config = dict(
    d_model=256,
    n_head=4,
    n_kv_head=4,
    vocab_size=8192,
    activation='tanh_gelu',
    init_std_qkv=0.0389,
    init_std_up=0.0557,
    lr=0.00546,
    warmup_steps=385,
    seq_len=1024,
    doc_mask=True,
    train_tokens=397600000,
    steps=6067,
    dataset='wikipedia_en',
)
Each number is 128 + 24 x the weight over its row's rms, rounded and kept within 0 to 255. Layers, rows and columns count from 0. Numbers have three digits each. The size before them is the row's rms in percent of the matrix's.

# k: layer 3 attention key, 256x256, rms 0.0388, rows 162-191, columns 0-127
# q: layer 3 attention query, 256x256, rms 0.0389, rows 163-191, columns 0-127
# v: layer 3 attention value, 256x256, rms 0.0389, rows 128-150, columns 0-127
# o: layer 3 attention output (transposed), 256x256, rms 0.0484, rows 128-150, columns 0-127
k162 091:114124131134116124111158115111095106122153162112124141138145135145129129114146135135117102141138124128107119072121116147101115109124122124136095161116144140141094146109135125171116126130168190117085130116105121086114113123141095116140147109164155123104133113129100098123141145130137129105159162091122201157236114133108114009143099093099123125126172113130127136123130123084152123135145
q163 121:121116117149093117154169099108124133110148073088141177139126105144136126154111130128119076103126097133123121083117118103108113149131119163114117121172128105127108143120121121138085125094114150085089127084114142101141132118156108133125135132112129118138131093112118108111111135130152135138149160090136201099169105100123110098170102114122153130154134150128125098138131158088141130152153
k163 100:142128127130140085105148124115106114116145142142164136180122119122119102096118119129097127157139106132095128159117103118085117126176167123108131107106139116133123126109120137125116111161159215193116139118130135133144120137122158154130134146148135123138129126125078122143137083126151126118138146122146160161115122157163084021146078119132158131103141164177103113078132162154151120162081
q164 112:079110108141146180112134117171133098123170122095125126148116131119106098121094136147086138143094155162105149131117148139136152132119121133110123106108102124144138147148113098154117109182140136156120136132146119115174124111150123123145140137111164139146108141177165110116190071128135140098143133127106125142084154144137100125091179117146134199131072150134118109094145135158140113116096
k164 092:143126113147143123135107143117169157122124151130127119096119142135127131117158115141145118137145114148155116147118140111144118094096123118128123112147140152150158097151112115111123146105090054172113136108152125138137163089132137148133096128088117139136100134107131151126142126125092100136113110120097088082043158131150126255111146138152104156127100126126108148174114095127100150114110
q165 133:170117096150084115149148122144139132071121127125047132123121154155143133174110138133133110125125127108159130089137095097094094133139110137148144163145102100101113129129151153118163102082155087085134128102141154116108098078127127131137110143135138114122138123116110124143101176117163154125156128076125173103165124101072160122133139115087147119126122122097163110153125126094174119129150
k165 093:133127133110104139123106097121080109102140118106147133155138096124122094105139128121125099142123140129113121121101138136109133115161150167112120118105143143144113141118124120112135120156159199106134110123104123120146127134143125140143145133121126122136138121130132129103126115120131131095154144129136170174247142146139117000155109125152137115123134150126125107090109142094137124137134
q166 110:078125098110192135121123161098127126166137125133156127119096132141137131093124086120138126118119115121124113167118174118149126132110122128089124109117145154195164151177138102124101121144133142153114091125102159133097162133147143135132171127101109137135115145122133089122174082106130092090133104145104087153080119129149122133105134138177141166131077143135122108105111136131127137132084
k166 095:134122134158116122126119126118148160132135146141135119106130164092131151153141150125151131129117120132160118124139125136155120107114104163136140167117110147113111119128117136113131122132120070139169166140164124113111131097132125120118119108117141127106104127140132152110139116142109131133086115125097072090074151133135146255081153133125109149130124094102121162148141081170097122103130
q167 115:087139137136132094127157128107094145140126149097133129138128101137182151139076171136113096148121101107129145100116152093091121152164156105122130114098114134152144134128126123143086160139132172147156114087107127121130142140139123141115120093122081073087128092138166135127158131130180137111143122109147152178138126154149101104166094161149137057118129181175115161111174129135123134136127
k167 099:138156111144144125153138149123095111157110110136133122129123116119096133125116109109137146102166109141120133139098149138154142132113117141118126116112136121138129098146136123129112104171083156192143138133177110128120094163139167126119135113105146127134133125115149117135117100136097111151097134133112081101026135122151089229099100183126134116113119123124111072125126129161094110123125
q168 113:157166097174122152157104115135130134111123183141113138152089136146090080137124130147128119125153126153110110161075163139170124114095128101128099126111114119137139130146088101162135101162163125148138135098191136152132106136108119136120117116129182131139151126136129116120167104146124122147124132182057114121075146174137147160103134124123146117094094160135135098118118122177127112138095
k168 098:121123168120160168135138147152162126120132118121162121119132152103122148152150114145140148138138173135160096121137159141124127102095131126118158120081120139116131126106121137118149136120098033132110135158137129129126129116144102139114114142125112156130085175153165110124118130147113131136095111113113081087047137130107129229104149144131123135144122099097124151175128100145096137113128
q169 136:130141172116127147101154162162151163122119104120139120104113129117134114135122127102169170084118145117164134144162124110127120135121135129157130141169085138127136096129119122097137157097112090104117120164104133144083144114131119132101146162135148142115099158127157150086110149164081142165096107142120088100113121118114171180108204138124105158099145123091130162145140116113102133099151
k169 102:152114126115090135131109101118137109139126141125108143092123158148150150126128127119141132148118090102154143105136147133108132123146113141144123173147132110106122131137136106108136107105158076021142126100144145109155108127147100127117107131144125118125112127146107116136105183128162128123172129117150168120218112126067148043146122114131149124133127119119162123172131128089133122131147
q170 120:089138142122175109115111145104139112165179140152134140171085140140134129134138144148152118103137150185097133169122156107131149099104151105121091114094134130145132124092140111157123120158164141154086140153143103157146106154119142129126146124104136171116147129104161120109183108098138107116153090148084121153098146135127124133135078145145122155119057118147106117102100105164132148121100
k170 093:130136118118160159107132142131169159136120104153147087091124147108127120152137129134144164113133135123157140156100120136167111133107124130122145130129138135139131111150113146110121114100097064157127131164158146114138149117131100131090141128107126116131112137157116147126148123146118147168088121140112048129046102110152151241090169123131108133127156114090112150169152099194094138110111
q171 144:129149127123161115085144166165174136169102116115106085092123164086125162154124129137133153135163105123140158138185157162176123139127136111129161119125121145129176118131139107114119096125096100143126133112124142156115134118142146173073078106107106129101143146131172135160130129125120098125105129140128064149094138142130143163114129148161113104128124099124109151126152095152095113085133
k171 109:139138142119103114125107111131153108142134119124121125124167119147135175130144130097163140123148114111191138122135141127154136128123101156145136174112133137140112124146150120114134133092092039044168078133124142128095125138135101078131139136131129137123113141136138135118087152126124131155122125117133075093146157132082148174110170155106115138141142086081144166208151135117125116128155
q172 103:090096162111145157130161133095116127127119140132121109138129136144147056144109152136088106155113141120106110132118144097170114140122137105114146107111113118146158137106134070160136114133181155149127147080163147159160162095138108166155126135117138096121179139132098114133180090085138102104140155135103104171147150120148106117095104152155143120100103164142116130132120115141106110122075
k172 088:123126078167153131127120131136145132128114129140163112129119119109122147123101133145150127117148144127137086138135167136131130125125128144109144135106134137167131117128107135108124146157099085190140104153150137155131122115122128116124133090118120164146093128114165119141149100151102133143099122141100094083000112117138131240089152113119144150118110097121099146143158128178097140124136
q173 100:113116115151136150150136130107107121102151088134151114115104158159100105086172144120128061127140157134131101140082110134110110146109117138133117134126123136174115134118111089108158145160125136152139101124165118131152121101140134103181128153134164199138118116123136116118134097104107128094130156156073136094146154153125125123106129105112133140087071166103156159097133084126138144129102
k173 105:096128136125134208092110149130108135107096163134133124105091163110141104079112136139118146124108168097125116155122119145131115125114127105104125114130162152171160158129091118111115142150146124200084151137129142105145102066099117135155110145148136098113116128124119146113144075132148150081145109125130139116082167118126144156148135126144160165155129116138133164191136112148135149144124
q174 099:158136089129127117141128121074103138080076115131173169157160127129138168145110137089113102141143127110130114133078142157123107100165132125114145123113119061137146136111158157120104118132122133100137129132122124126141131142138170112107138067088093111105150099152164128150117120114160102129133127110135176174147128199089093109105080107132170089140117139196123111131149137151138110127125
k174 095:156136172116114095156119118092133115128156110131091118157113093141110106111129150134106156132129129139109141151100123133103147139149125145079126082139118095120135155120138123147146129132134221116122104136185104133141116164133117119128158133144165115172163105114120112129119123117098139087097148122118133117137125117205079086116121157133135126143124140128090120086117179087168139188125
q175 115:142143129132108118117144131150133143103085135158126121120101154129127173128144098105149135128126133101133150140148129137100126093118127129166121134186143114080118133134119139125148131126087112106145089164076111173153135156148115092093122178128169127133087170124141116098126145173084109172070123138165140082116153103100152129108185115098126156144148068100128109130141094113129150117134
k175 093:144112132115119127154115111117098111103124145103104159149100122183140101138158127124097141126098141134139123089114118129110137128164132134117123144125119152106105137116136109115120122123179123074122146116099116104102125096144124145151140124147122104114123108137094115155092143108148138104150122139115182154255120153108150036157102123122139163130116136102170125117102125091159139153121
q176 107:102148143145163091139159119114120102156122106123133121130087133150122121088124097113085091133120098135117135108092141116072136138099106137117152139138165135148126169107108150132123151127111145154159120105125144167137140120130155114135166122097104112155132117090126093122153105104144160107138185131137181144119143095133111079131079123095125146117150158139122124105174107103163131178124
k176 104:106118108151140139138158153119084131095115159133138154121113135125101137113126144108128130118136142122077113151107110125126121154144134141134119100089153142129131120144116138125090113171118192205121130113136095106158130135125118138142112124140089100096106112124111149147150089130110116159134096115099107144070094172173111177139118142129142154130123140131095151101140136164137128152118
q177 103:133123126116094145108144133153101169141101142181116128134117118127092155163120145127190122162139161107109154110137089132132109207113097078122117148181121153086074113149138145138134102114100115124148113131091097111121130104150151087143087178114134174136154141147127123123113132121123103162133119095142140093133114129119137121148117114071161139145125085145159082147085139126121148128174
k177 096:110149132111119090121142117133102104107160139086134140155125158155143109116166107144082123124128107144085125083114137112111159105140093147127097147100147144118122168120143105151111136127134194107122168161116138047118151154134107135117142094123155111117156116118107102131122134104157145129179150104137188162178148118135139053139113095126118114134146152106124166108107116071147137157123
q178 102:126106123103096133124105135093090144089113142122117132139143120144128154184138138105156142104154145131146170114098122153132126135130161125146117137166092102100106141096129126125154094087113141110152149139122082119118126150164156086118134129087104109127155112126137153122105140182119114123112115088137166124129136127120154129128160127129160139137137114122148111167090165143132098094162
k178 091:155109120105110106163134069142104085119144094109119146162136132162139114129118110127089124148107133105079108130124109116117155112133121148120133129104119138120116148137151156161116142131141201101110119121126125122130117149111117132113149118132140149129127104130091089140119129112143137098153134109166191137202114108146115022128097093127131120134125131149116097103111146090172109127146
q179 116:145100129136116101146154118100066099107139113126131155142104125163131121119136112137056096108141097180105139127096114123109130176134157121114156107140117115120144129136110117167117143151152165124112143119151156066126098115117111153166136138130152099126163083118093119129141122128151139132176176110162175138159120135131084062189095094122144124127108174123100099097125138078167105131111
k179 099:132146122135174131111150160117125144115142136133107103147086122129133116130099131135164139131137140157098122166117128133099131150089117101116137097089124137164169108165114149169108143138122160222104165123149106123133122132122159121122141119100107144098114117127139129154176070125113130130129127134124101116054120130177122152119111143154146123122132133171104127103117128189102135166120
q180 108:134116124130067121182138095110136129094182119115094158161144094114149109146113133109147104133103093099137103072111095113112125159121110169149159108140111132157142122131107122102144158124159135114117162087100187093132113121185134129127099139141127096144170113161106115100138170122155152117172148103127174131173124126130134119139130086150114103138157101110138100142128145112140117105180
k180 097:106082129142119112124123152111086098110147124120154108166105098158098119102114108129094109146114124156096127144131123107094098143138133147101116142154145097135123143104127169177124129143155213170102131119134114151156133108127159137139126113119111105129113118128102118116172084145124117110152167114138188148169095128144077043147111122107147124108137170155108092077111155138111114167099
q181 131:119155130116105115116104162150153140174138135133152131080127151067124126140147096113161167126131105104158122140172147140114134134134122153125116126139121147185122095139114132084136164094106084137112116151161153140075173131099132161100121125145125135105111133129102161124116140131120107132149101138138083125110111104121179174103155128168108124113169135092123162154162095106105171105135
k181 102:107130118108090115135094099139135132113159125135121176133143139141129140112148140110144127107135127092159168070136107138107120151135141151134145170158125119113092118134137116113134111114137085045155128112139130108119122103157096140144081137134122143111138132120135142114097191120126139123144139100145132137196118102050157028139157124134154157138139089124140123149123127105155104114139
q182 118:164117114121105131152126096113121165110090121081107161148138136190144121160131125099134150111147083095137123116106131116106132110129132098146135141142142087069146123150055155152102115115116156120168099141072113160134130140145132122101194121107129105120137117104085134109143131173139169124130163113150165125121138099120145123152148119099131132151182121167142136140118167136127092122141
k182 103:109146130155132110135146113097104089129153125128103109150148106117124137119113078122111118151127135139083105127131105127108149128155110114105115108125114151124109137133177126153130142165132201141104156092142104143126137159135162156110134069118143121158143105130119110148127142111138108135137125111144162143159086178152085046133059133141132111135128098127127071095121134104144107162145
q183 093:179120159151108118138104152151116106158087129136116103134159114129100122161115149093131150098130126128127105148124137146127137129173168104102154126112079073160126142125139145125162107094109138111121110097161080130090142117126142119119130104112114128164096117168118182141108095136098118198128113126151086103147105180148102139128116156162112118129138121156118152097182148144122109125085
k183 093:139154131121145110112109141117148170155124144130129124125137133135128153153112121124177137095099115120151164131161147112084128131093164102144162114133106144115152103120127150113103124129088086140162093135112136145129111193153118146114128127151147106127139129104153148129125163142151118120098133122115086129056135096145138210097125173134134105137100129114117119171109122129112116105178
q184 112:124101133148143147159148098093114100094165120132100163190108075166106090130130147145107151117127149151121116147083121140121091122111194109131138118119097077145129159106117123139135118117155154141099138130142077125130092159105148121112141127150136144162151103135091136112140118127111141107099118111104171120113101129131110130143098178125131150101151129168111128120129131152163113142113
k184 102:123138155132126128128123158126145144145115103098159137093101134092161122161116132132144136151141090140097095146108152142105163108143148123106148098091127133163138101125087184139129135149112133188118138099110147159120145163123073147088145121120122138131116096098159132152144105146115139139086130142127085112028111136186103219125134105148127122148145133113101120139094139182093129129124
q185 095:187145142124158115151128110125112136123157105159135133149144102115109164123130130160109152089106119144084121136111087161149138120116111110127160113105146106095130159097128156136156155133116106140102125130125073132124094173160160154155162108112140126164145153102100141138082119117080136189127159118108159114100159141111143094128160136072115140160103102142131099115174125124113149142162
k185 099:119155169157121149102142176127159156116132135085108126109125128148139129153132129132183140178116154162129168171135135123094108154122160083131103126199133123128172116133162143138115102090128112136127165145103135159162134168122123116093121138123097142126124095117137142130146118141132137139101079129140115165116092120129111244158120157096131150133151128124117146125094124180152129110099
q186 101:146088133116137105144152129121175127160142082107138071082107127134124125185095110098145130157109120136160119092161146114113118172130154118133145129160118187161154116134120155136093145122121122124122127087115144134065109082170122166115104119136133135116124116118140125164150127125105124093133123089149112115134102128120132136118111083128153100142150118076103070174109156112115133099155
k186 100:114111129164092080125178121119121119115100142118097148161141117102131139091141170110119103128143141102141124061127103137107124129137082192127124164097146129121078122150135148112146136122173140078114099112138143149138111090171139093141146155109110094104130146165141128096121130158137153118174146119142157108177109087089149045129129106099130102136166120120136106138158158134165138131137
q187 174:115166116114170140097115161146186118159104139103135083076125164101124146133163129144153160100131103114115137149181191149180127085102149103122127112106156152130172108133122119103114114120124099155147121137127140155109140112130121144100090146109138143114102162134145144147141117124134118148103107173120066116078169098139150192084133117134114138147117104078114127169143084147114133083141
k187 114:147137142119111148141121112135162154118120136155122125090158150121137136152164122104137124142128144106186117105132121143149120124132126141163105183164109135107099136131118123096172134095135024069135113143106132107118118130127131106137131139138143125095112163127133124107073160108101150133140123130107096131160145129070167175117186108122120136107138087098157108151135142100131152115148
q188 131:134088088134119104106112118124102126086129109127144138142154098141121133136129130112153109123126110100135121101119077115088134153134129119145153162138113143116067138144112142158141156129150134088105131103121153143149103075164150091143101151131162123135133119110096153141068145119137159094177141088119153103173135094096150098158122122103140098102159102130151097127117144129157128144162
k188 097:101107128126131105143134132122086116123144138121117146149116112138144141115121124109089111189139134143076142106105127109114135113098117148101132113131136118110110147117144129161145136156166199144107114133149136097156131139125115140144134123140131112152173138134135138095141127102146105097152145122136186155185114151138068018168089117126149095112143161149125103113129136123153132148113
q189 105:131112140106113117123128153156126135129140118127106146117089129105126123140155078098187145131131086090141104112144142154123120140123099143135156145168131157102135142140120147124150113082128091099129155127109141100109118142133120106120082192149128146137128143164146151091141136125068152126121130155155118094149110121109185149118200067098148159178147068098132116152142122129140124081165
k189 095:144114136105095133113144131150109090107117141110127128143134154134123113122134119154082131116134144129134113095130095115106122125109122163120126142164136132135099136143126151143146138109162136071088121125118122094117160108162126139121119126151172123114134112146084131123081142120135114109172148102132182124255093126083110018134109103135120134128148115125120102124108141096123132136143
q190 116:148157166122123092186161103121121110145119112114133134160177104160138153164090137111111178082142070102144102127153139095090151129165148121134121138109110099113137138111152117119114111163122139101133123121104077132096132147133094123127156105136095124138129115121152153120096155130115116151101109110148122127146076150111109132141126171154109078157133136132116140112139155102109109130159
k190 121:182162145129104093133139148135170132158099109085119157124138112136138154147091124095139123143141108118130133140126148126102122112177156142087164116136119127107150090099167166165134119134098166098180110128097111121109141181146171123095188110123112109142135131121142140168129144175139139136126116124154139143140086147161110096140083183128129089156160138136120086097118153139130126134135
q191 112:136125141155128114101159093108095110157087133113140157153137094118130135136071176152108130131138083109142124128115111124108162134166124138128143132129137107099109150162149128139125111114122131133132146172110103123179118126108145097116137095133119078143164097111152096113129145117176110101092173143165159142149084113157074101142103161131113135099176126183124109076142146128151150159134
k191 104:111157141117157120150142120147127131154115107126120120158115113123129141134119143132123130120153093135058126176118155126131139130159139118109120081124107109127157134110111146138120106171091178157138121134112115132128134189118141130110135130127111118118145150119104140128136115131122126179133125143141080137056138142198087182115095144160103115128088154123084166110139131123104119153093
v128 122:124078119112126117127072132115108127121127087101146115139191185102091137109167145123084156147107161137136108114126116087125142117149139199138123141119157175078144138135125094114127107135137135135128160131131096135127181129181106124124104124099114126108161111144110119145122099075154112117143125163115127136127118106127119139112111166133111140147137158094133138133054122100117068157068
o128 121:112138149145146162167144105173121122181119147175166105105104117126134124113160132172107118142085078100149125135133133174112127135133158107160102093118113092123134167156095123134101151136138154114154176096117148127173100128121136165166124134108146098152098117102119080123109171129080136112151159139140129150136118132103144135143124091111152103119139165141135144144128138140108161124138
v129 120:117128087166175111141098118119126108128150144159132090157164136130066133136128111164139147094061082133132090123133110070073157070068119179130103132120132144135134123128116118161125173126139133130106160114170160146092165119140115083131119127098129183153118112166152117112147124126120179118131134112108111105121125152139132130152125169083138131099120116111133107146093115136146113116135
o129 122:096122126080141135113108103139146137185112140176177139148139134125148100122160186161132103116116178123141162135164126165160176186116128122126126173152121140125142123140130121123174108120100120139170073135129097088134130151104161130125141104120108128125073138121115119140084114137162142147122137158131101134122161153131142120126106090170086121105156139131108186077142140133137103151122
v130 105:087117153091134098125113114123138102119103216135109094171116143102139153115139160146141124128099110111136119156116132150119144088109139194142137133127154143150116153162109081150133120119153113140122136121124118116087131160132130094103152108135086148135103081132152104092165152145134179137155140198167145130124098116140122136128122134087193125080121127094144137139106118126127136118124
o130 113:123115120125106124126118122135135109153140131123178158133119140132131135131100139119139130134114178151179169127137123152097137170137110177134114147122126125105113116160089142148149131121086115144179049136128180103156114123103153154128129097080113104146125139167143131128081121134155120114113116153115118174117172168120137118164113133146094156162103139165098133131136157086114138126125
v131 114:171109101170128192134154152164140118152158132066133160119139136127100106126130121154127147069132132137113081125143120130128088167136120120111151113115109128101137109093108174105128149133105138114168141137108116133102118118071179182136154173122114135151121145138120125144113127120137130113109131121149129119127165149109129114077105144174096086142085143136146130147149117137126140111082
o131 114:109174103094146120137156171056144116104095121174125084123139146109099153122130107128122100155182111120081128114131110120150105156173130132118166129170161151155134126101181128125134163142126132111098156125151089141085145124156109092135135124171130177104147128099101136066152110126116125144140161102153131114152106122163126140123107107109128130118138116102139121115113088131153162168187
v132 133:110094185094160122096160156129141096128104083099102130118126097175117142142097126114124172094121114136120145120134119077122138159115172123142147130122138095114141102086124108151126131127123123112156108076150102121152125122125107086109129143153151131137131118121089139154126143082158167108128105142118131128142137146125101148150154131122109161095126119155126112118150100168141183117107
o132 119:113141128110105128119128130147155171163169148147130103135142154140106115117145117126116116105150116098115110125064147139111105133103102120125070126168134201085155125143129149155162139125085168097142160164078135170109139111110114145136148150161117160135115189123153109155147101180092133140135113153136116127150128163135153093130114096101130115141117113157140156103098140100083098101108
v133 117:078076135102166105080084156143124133124138057091133134094120123145100148167145132133136122135107122122117149115097159082138134149100128149155150134124082144132134123167135127150106109125117121134132130063108117132152128133180111106119140108118145127122170135121141082127143127058133151121155110132120120132139143126127116130123167149160069123095128115108154117117142137148118144141146
o133 122:145109137157132129181136091146152152180128171142150100122116104130136126164151130136104160119139108108144104125112113164108127108084141110118092109116141168125130145154091131152116168116109144125176108104127170105154106132137131142155112131109095115126089129150134122144125120154113132118111141135105120129114128154152120129166129086110142121179174144168141147115108181125108058097083
v134 114:115157122124123179126089095101151123151124139150152120128109103100166148153143095088108094125150103161139147131104122112127150085099137069101130147144061122154133138064128158167115103129136132136158130133124160141163123140165174142161121095130145105153113121107116128118116120112111119110107154112156110137141154140129144132095131134105163147086100137174117130117105160179159165134122
o134 114:117141129147121130129156105158154095097121113092117145192110124137146127131122104142150177130113107126177090168141144071125134128156136142138161134129119155118147112175129111180139127110105096118093145132108120110130170092095059123073145110131118128119157108143113136146148138117124115120164095140149118147136143108127132149137087139142099111108121115093110119129107148099111103118128
v135 111:130097202092172179097134147071131101148084101139164133128132096114087158111111119088093125134106113144125161130115128118079143148152161096125123138150127140146137141121117153142133180146146119123128133129130138154159147148178136115132144129089078136162127113086137145132119113148129121083109110120133138140133139123126141124113131167125169178145123124122115143127100126153125135148090
o135 113:103134107115130161124126104142145112098114141127121134132104115138107126119172126122148126130113116096160112163107128099153142128141111133142143123151146143100134112169134132124169123123119143113122178162116120128151129070064122105094128160155167111117147161120121109159130115123141106104166149158205121126149127142128146146142071139136104114128115131131109126119084121092075149152126
v136 130:103122191102152142120121140087135116139111048126145149123108138139134146114185139189094124133152104125133123139140139163118169177076172126113200120141159130109111143185127101143127106130124112127104105073113164176111115142160164151123120097139107092157108090071127122116121132164090182131133146133154128127114158136138136132128129146100174151110130120120123143146098139116142162135114
o136 127:097108101158134123150117128102151109128136183116168121117126130127150138120113081091154126105097151153137123154105131140144114092163098124123093137099106141125175119132127117139086082132118111141135177141132167063160125128088166126112144119072116126088138130152133099118130113126178082147127124160140114129125180166133142143112083096116104132146079173147146108150055146091127129128141
v137 115:160081148133148134100150136170139133157115121104152185108162126110099129111109158161123148092117080090129149131159094133140145172124159077119143136136114135141118107154097150135134112126081131124132079123096136182113134119119131186087108127134092117127121096159160201126104136157132169115112141093160125144128142154140125127132116149184142097133144126092132147139129169116141151129151
o137 105:101128096115147122122141149055136106104121180149108079132118155108152122088115118076112078178160183148127103116092113105124143171122089179106166139129169155132145166114143105142124147154176100126117141145158112109110125075151139102122139153128148138104143159117107114085140113121118113137135110146131117085153140166119129113118091073114131147126087128145154130132115075121137120157142
v138 111:136131143111176123069157119111189110120093096138119109138129134135137145101151115188089127128145103154138157118115127165097125164146165132106142122124155136117133130111107118110144112120115121135116088152165140106095107126125153160117166113132101125142102094167118151127110143130144154109095144096144140120121134120132144127137125106104179138107111101120126125131162138133129133137140
o138 114:086142089123125149125141156091118134081100186123110164124133151124105130135120117113178099099158110145110103093100135105120108114147110170106110138151117176137168133176136113159133117128125148100124169165147149094102115130081098111087148150132167133117150166120162108126162123133113147156146120143124127160124137109122114111086071119103153131117142134132109114170128125132131156089117
v139 122:125102098121136120128124123128162136137139120116070129123164154113143115096140170142103117115120131102125129139170132122124142093111128150140178120135140138132113168144132159142121129125131126120137141148067132138121133125092179121134122103102095160157135103088154150132113094169134182097163173090141151139133162105130144127082100187112092140172125112105150141116105116101139091097076
o139 120:113124100131146118130092145107123106119096142112182122133079131095124106119125116153139116131121106127129126145120123147116127201137128138131160140117124097131144121119118102104093134143152117142115110112193195124153131113148169134097109145112170100133130126149083099113126152101143114167110150187164102107128113148133141124125108095114181150112139198105120143137108075147117175149161
v140 108:184182133125112135172147105119142118137061150178176133153130162122151138093121158075082095140149152129149126140153138147108138085111112120101121134165160138131134148096131125127114104137148136121136108167123152123103120132114135159140101087135131131147131153125117126143121134149135121153115185082136124135112127143140134130104108150067163119175103134166118150120138129099139159139119
o140 111:103124121156114100098105156133142107085172128093119121154111135161138117095096130140154155108122114151144144152145117120106142166148167126129192117127126082127159083103118099132156116147148119138110158142171114124125134123105135137104146115156163137133173118119116118115147158114117118138158094135127170110138132131122118109134148141140101156090089116084117124123111088119131173162181
v141 111:132118142108169119101139166173101096087142129132138122129125112143122139140095119083145107141079115104123156121111077153110120113129166101139076141115105107125118108088123143111155137130129112151159123131159092108202128140165107091110120093113148148120115146164155139168139134080168119109102096101131163129154119120131141153129163121116116145116127117097127131128156123169164141133155
o141 117:149125136111114135122154101181129143152135102141092123103137125112124111116110124135120132139150113099183118129150146127125131129091097159105112108154181152101098145146120131163176148111106159107140120133108142138090136061119108165123149173192105117131125161159128130155122146141082162128118113151130110136137119143123112124185111115145111113136137108112108176111149147084062101120110
v142 115:150166098155104132176150137118126112110134136187060140100150129136142139160134167102099155162115140106112161112158103047132100083109094138138128122114114111144144106094152133129144128100126132114141161149165148121136145117120141120158036113139153084147134113123108157171118126165153125134140122113092109132155126138125104134141099149135080142156144108149123137106120114122108088099084
o142 120:136113134120121116093105127191090159154172092122133108113104155131127089108127121158115116134147104110111150119105141164151140166129146114134125141134122087108140122115139128093105115182163143120069130127123089162103160143138142163126123157147164178123144133137091108116145167109129129178147092130152117137132101139143104127122135159137147109080114152086162170115119077143150132132143
v143 132:114103135078115087072137135123148156155109058107140154097145155121117152091116092134103145148182145141139197133144145139154152167159140115119119120155130127122149142136171163155125132118089122132142075129144107158099085111146107110126154115121116158098147124146131180134121143102156082115130141061146124129132133134118148125147135130121131158150171123141119141113124137145100086140155
o143 141:148133124176128154148122139092127144089141173092123120151130107168113133179121125082145109110127087124118071104081134098092123132070150114125114092100132137194172140123085134152136141129151131132132175109128137141139114130131114123096113153107157104155111134121136091160194161154090153113115142157097132095122109115128134122090140094097149138145134148122118087142118128182151119116137
v144 105:112120088089152110100128116088141105124170110147184111110099112094071132115134115152125130161108167161132120141114128170141160093113136092117132121168109142160155150154109144149160136114123106123109129123146085117114108136143099116132157078083136152109146123122127109082152134155088082140132148140133127112116115125131135113111149121157137158111123111122114091149114106125117108139151
o144 109:134111154155126143113138091158098143126124141063168168141127105093141139175135123126146119114090124144138117136154142137123150127102098128116088158119126120167090152133136155136138085109128125127144161138120126089163110126120152091106130131132109059143082062180135115172144138137146121096106159138105125134118125100113140125130112114133121122144137145149100097144117175106126102129103
v145 125:109151118131104176146144113105123143119125078136153112129106155112179139116150180115086084166178180161133148113118151158141141129107085143114141115141128173111149136118157139132104100141142129127164145112120137107114114133169182169119132105146075107105118146121112076183132112098144079150142122103110112162134132154126127120125130134113165085126112135146115140131143146124127161143135
o145 122:185118145153156100153113127172176124110155140111075132149110117144109148136086085141162187110109077138129124147149097126113124074160157119136142093082126079120150124123104122131105133109144095136103164108156118109156144141101070131097140125106139126145162097134116144079121153117104132095121113088111128153123119106146146119140159125141136127114143115088162088125119146144129120128153
v146 103:165153083159133166130123160119150120132142115127125101130136126146112112170176117140113152115084112145145089125146099170107088141128149127140110137102174105119129110063076126141143140129149132130142120109185156108126183114118151109154076074136209125147120140160149160131110128126156113153094098120085135123133111110128136133122109105128128103145144143136137131126150130130130135120123
o146 100:097154096109156106114160107162077143156088108159127166143144207162142137064094144134172118139158103085131139105136143138154135128147098115094118142162115162082153140134176096139152092151124162089145136168127097172096114142086154168119146122167133109102125130103124119145123128115156110129120120116175127163141151141125095110129088134120128135096084119082125179139137125132131116125141
v147 122:138180156131135082119115109122116132133054121200213145132095163091109146093073119101174107117162125128130142140160141121125155136103147129101123144141163160152134134137161127154130073113138119131126158134121143136110116114142089140097131119135116166119147136124110111100141146154128112136137153131166121098125126147121112123150137145098132118132097140131133137144089121108112155126166
o147 120:118102130103111133116107143080176121104160139076094115150150105119153096137175133106084115131099146159146153148129116118112145128079184141126177142171149126174158111124085141143164142150122128140121095112153123119140136118141163100135141114112094144153144114117116165136145117142103138090172089109083146124115144112112162121129161123134104147139099121176120107086151148129156114128180
v148 120:153112157099111066146150145153130119125106109152163187138138138163127151146128130139145137122155095115113179125133081109136143120087129105146159127145127130116107107151127109122131067130154127131095138123135105143111097101094083111083099136175122112112105152147130133091144129066157136152139139164098140117142154145123107139171116138123101108156153117091138121127077123124132132126124
o148 123:143130117154137174107107136153138163159148139128118072100113141093141110112117105122098070138139135149140148112148108160108112138107128134157082115131168125119161129104119154145092155153121131138145117092126129129147117095156148127149106162098078130141119136135141115141103139173082121116098109133114107111109131175110138115133137118116122105151114122150137174126146142121144109121143
v149 109:143128129154139210141152132103111113119187148147115100115116123128120146134157132135123136112111128147116137109117114082110105147093151109127147109116095127129133159087122155115108101138116119142125138083169143117158104127171153179153123116148190110160107073120098093132121110149136132100102085138096120100134098127124134128117127141110134132136111100125119100126118107145159166167098
o149 104:112101147102150129089132131145150121148066079124112136123128134115130139106119125153129106111148081114146141140173136124141123109183102141142089139116123140108145139161144158156106099148141143083076154145096072071139117142137101117111144142160098178129149169143135124119114136106151098117124139111177113151129129120147123154146069146156109098144136148107157142115107128086125139084114
v150 126:147176138170123139112167152101135115127105181166179118127076112110122124145078074078173133138119114148122095128137155111068133151127142115110084132108133093157127133143097176134144158126120118130176164079114184098130146135121103126147116131133109106159124123154163089068144125179071132123095116134146125129125125146141135121123155094134152161103128113143141133147156100137151170122113
o150 129:096119129115105101082122124113153105116114091106088127116156113139136165119159161090091139123139165133124177151118128094184141114096089115111136162148156167127108110132150172133183116128091117132116119154139080143070135127137184140131152095150093176090151153135117169094139104112166117134151092073138157132110116134164130144125124154143086132140107110174122162105128144120123115161162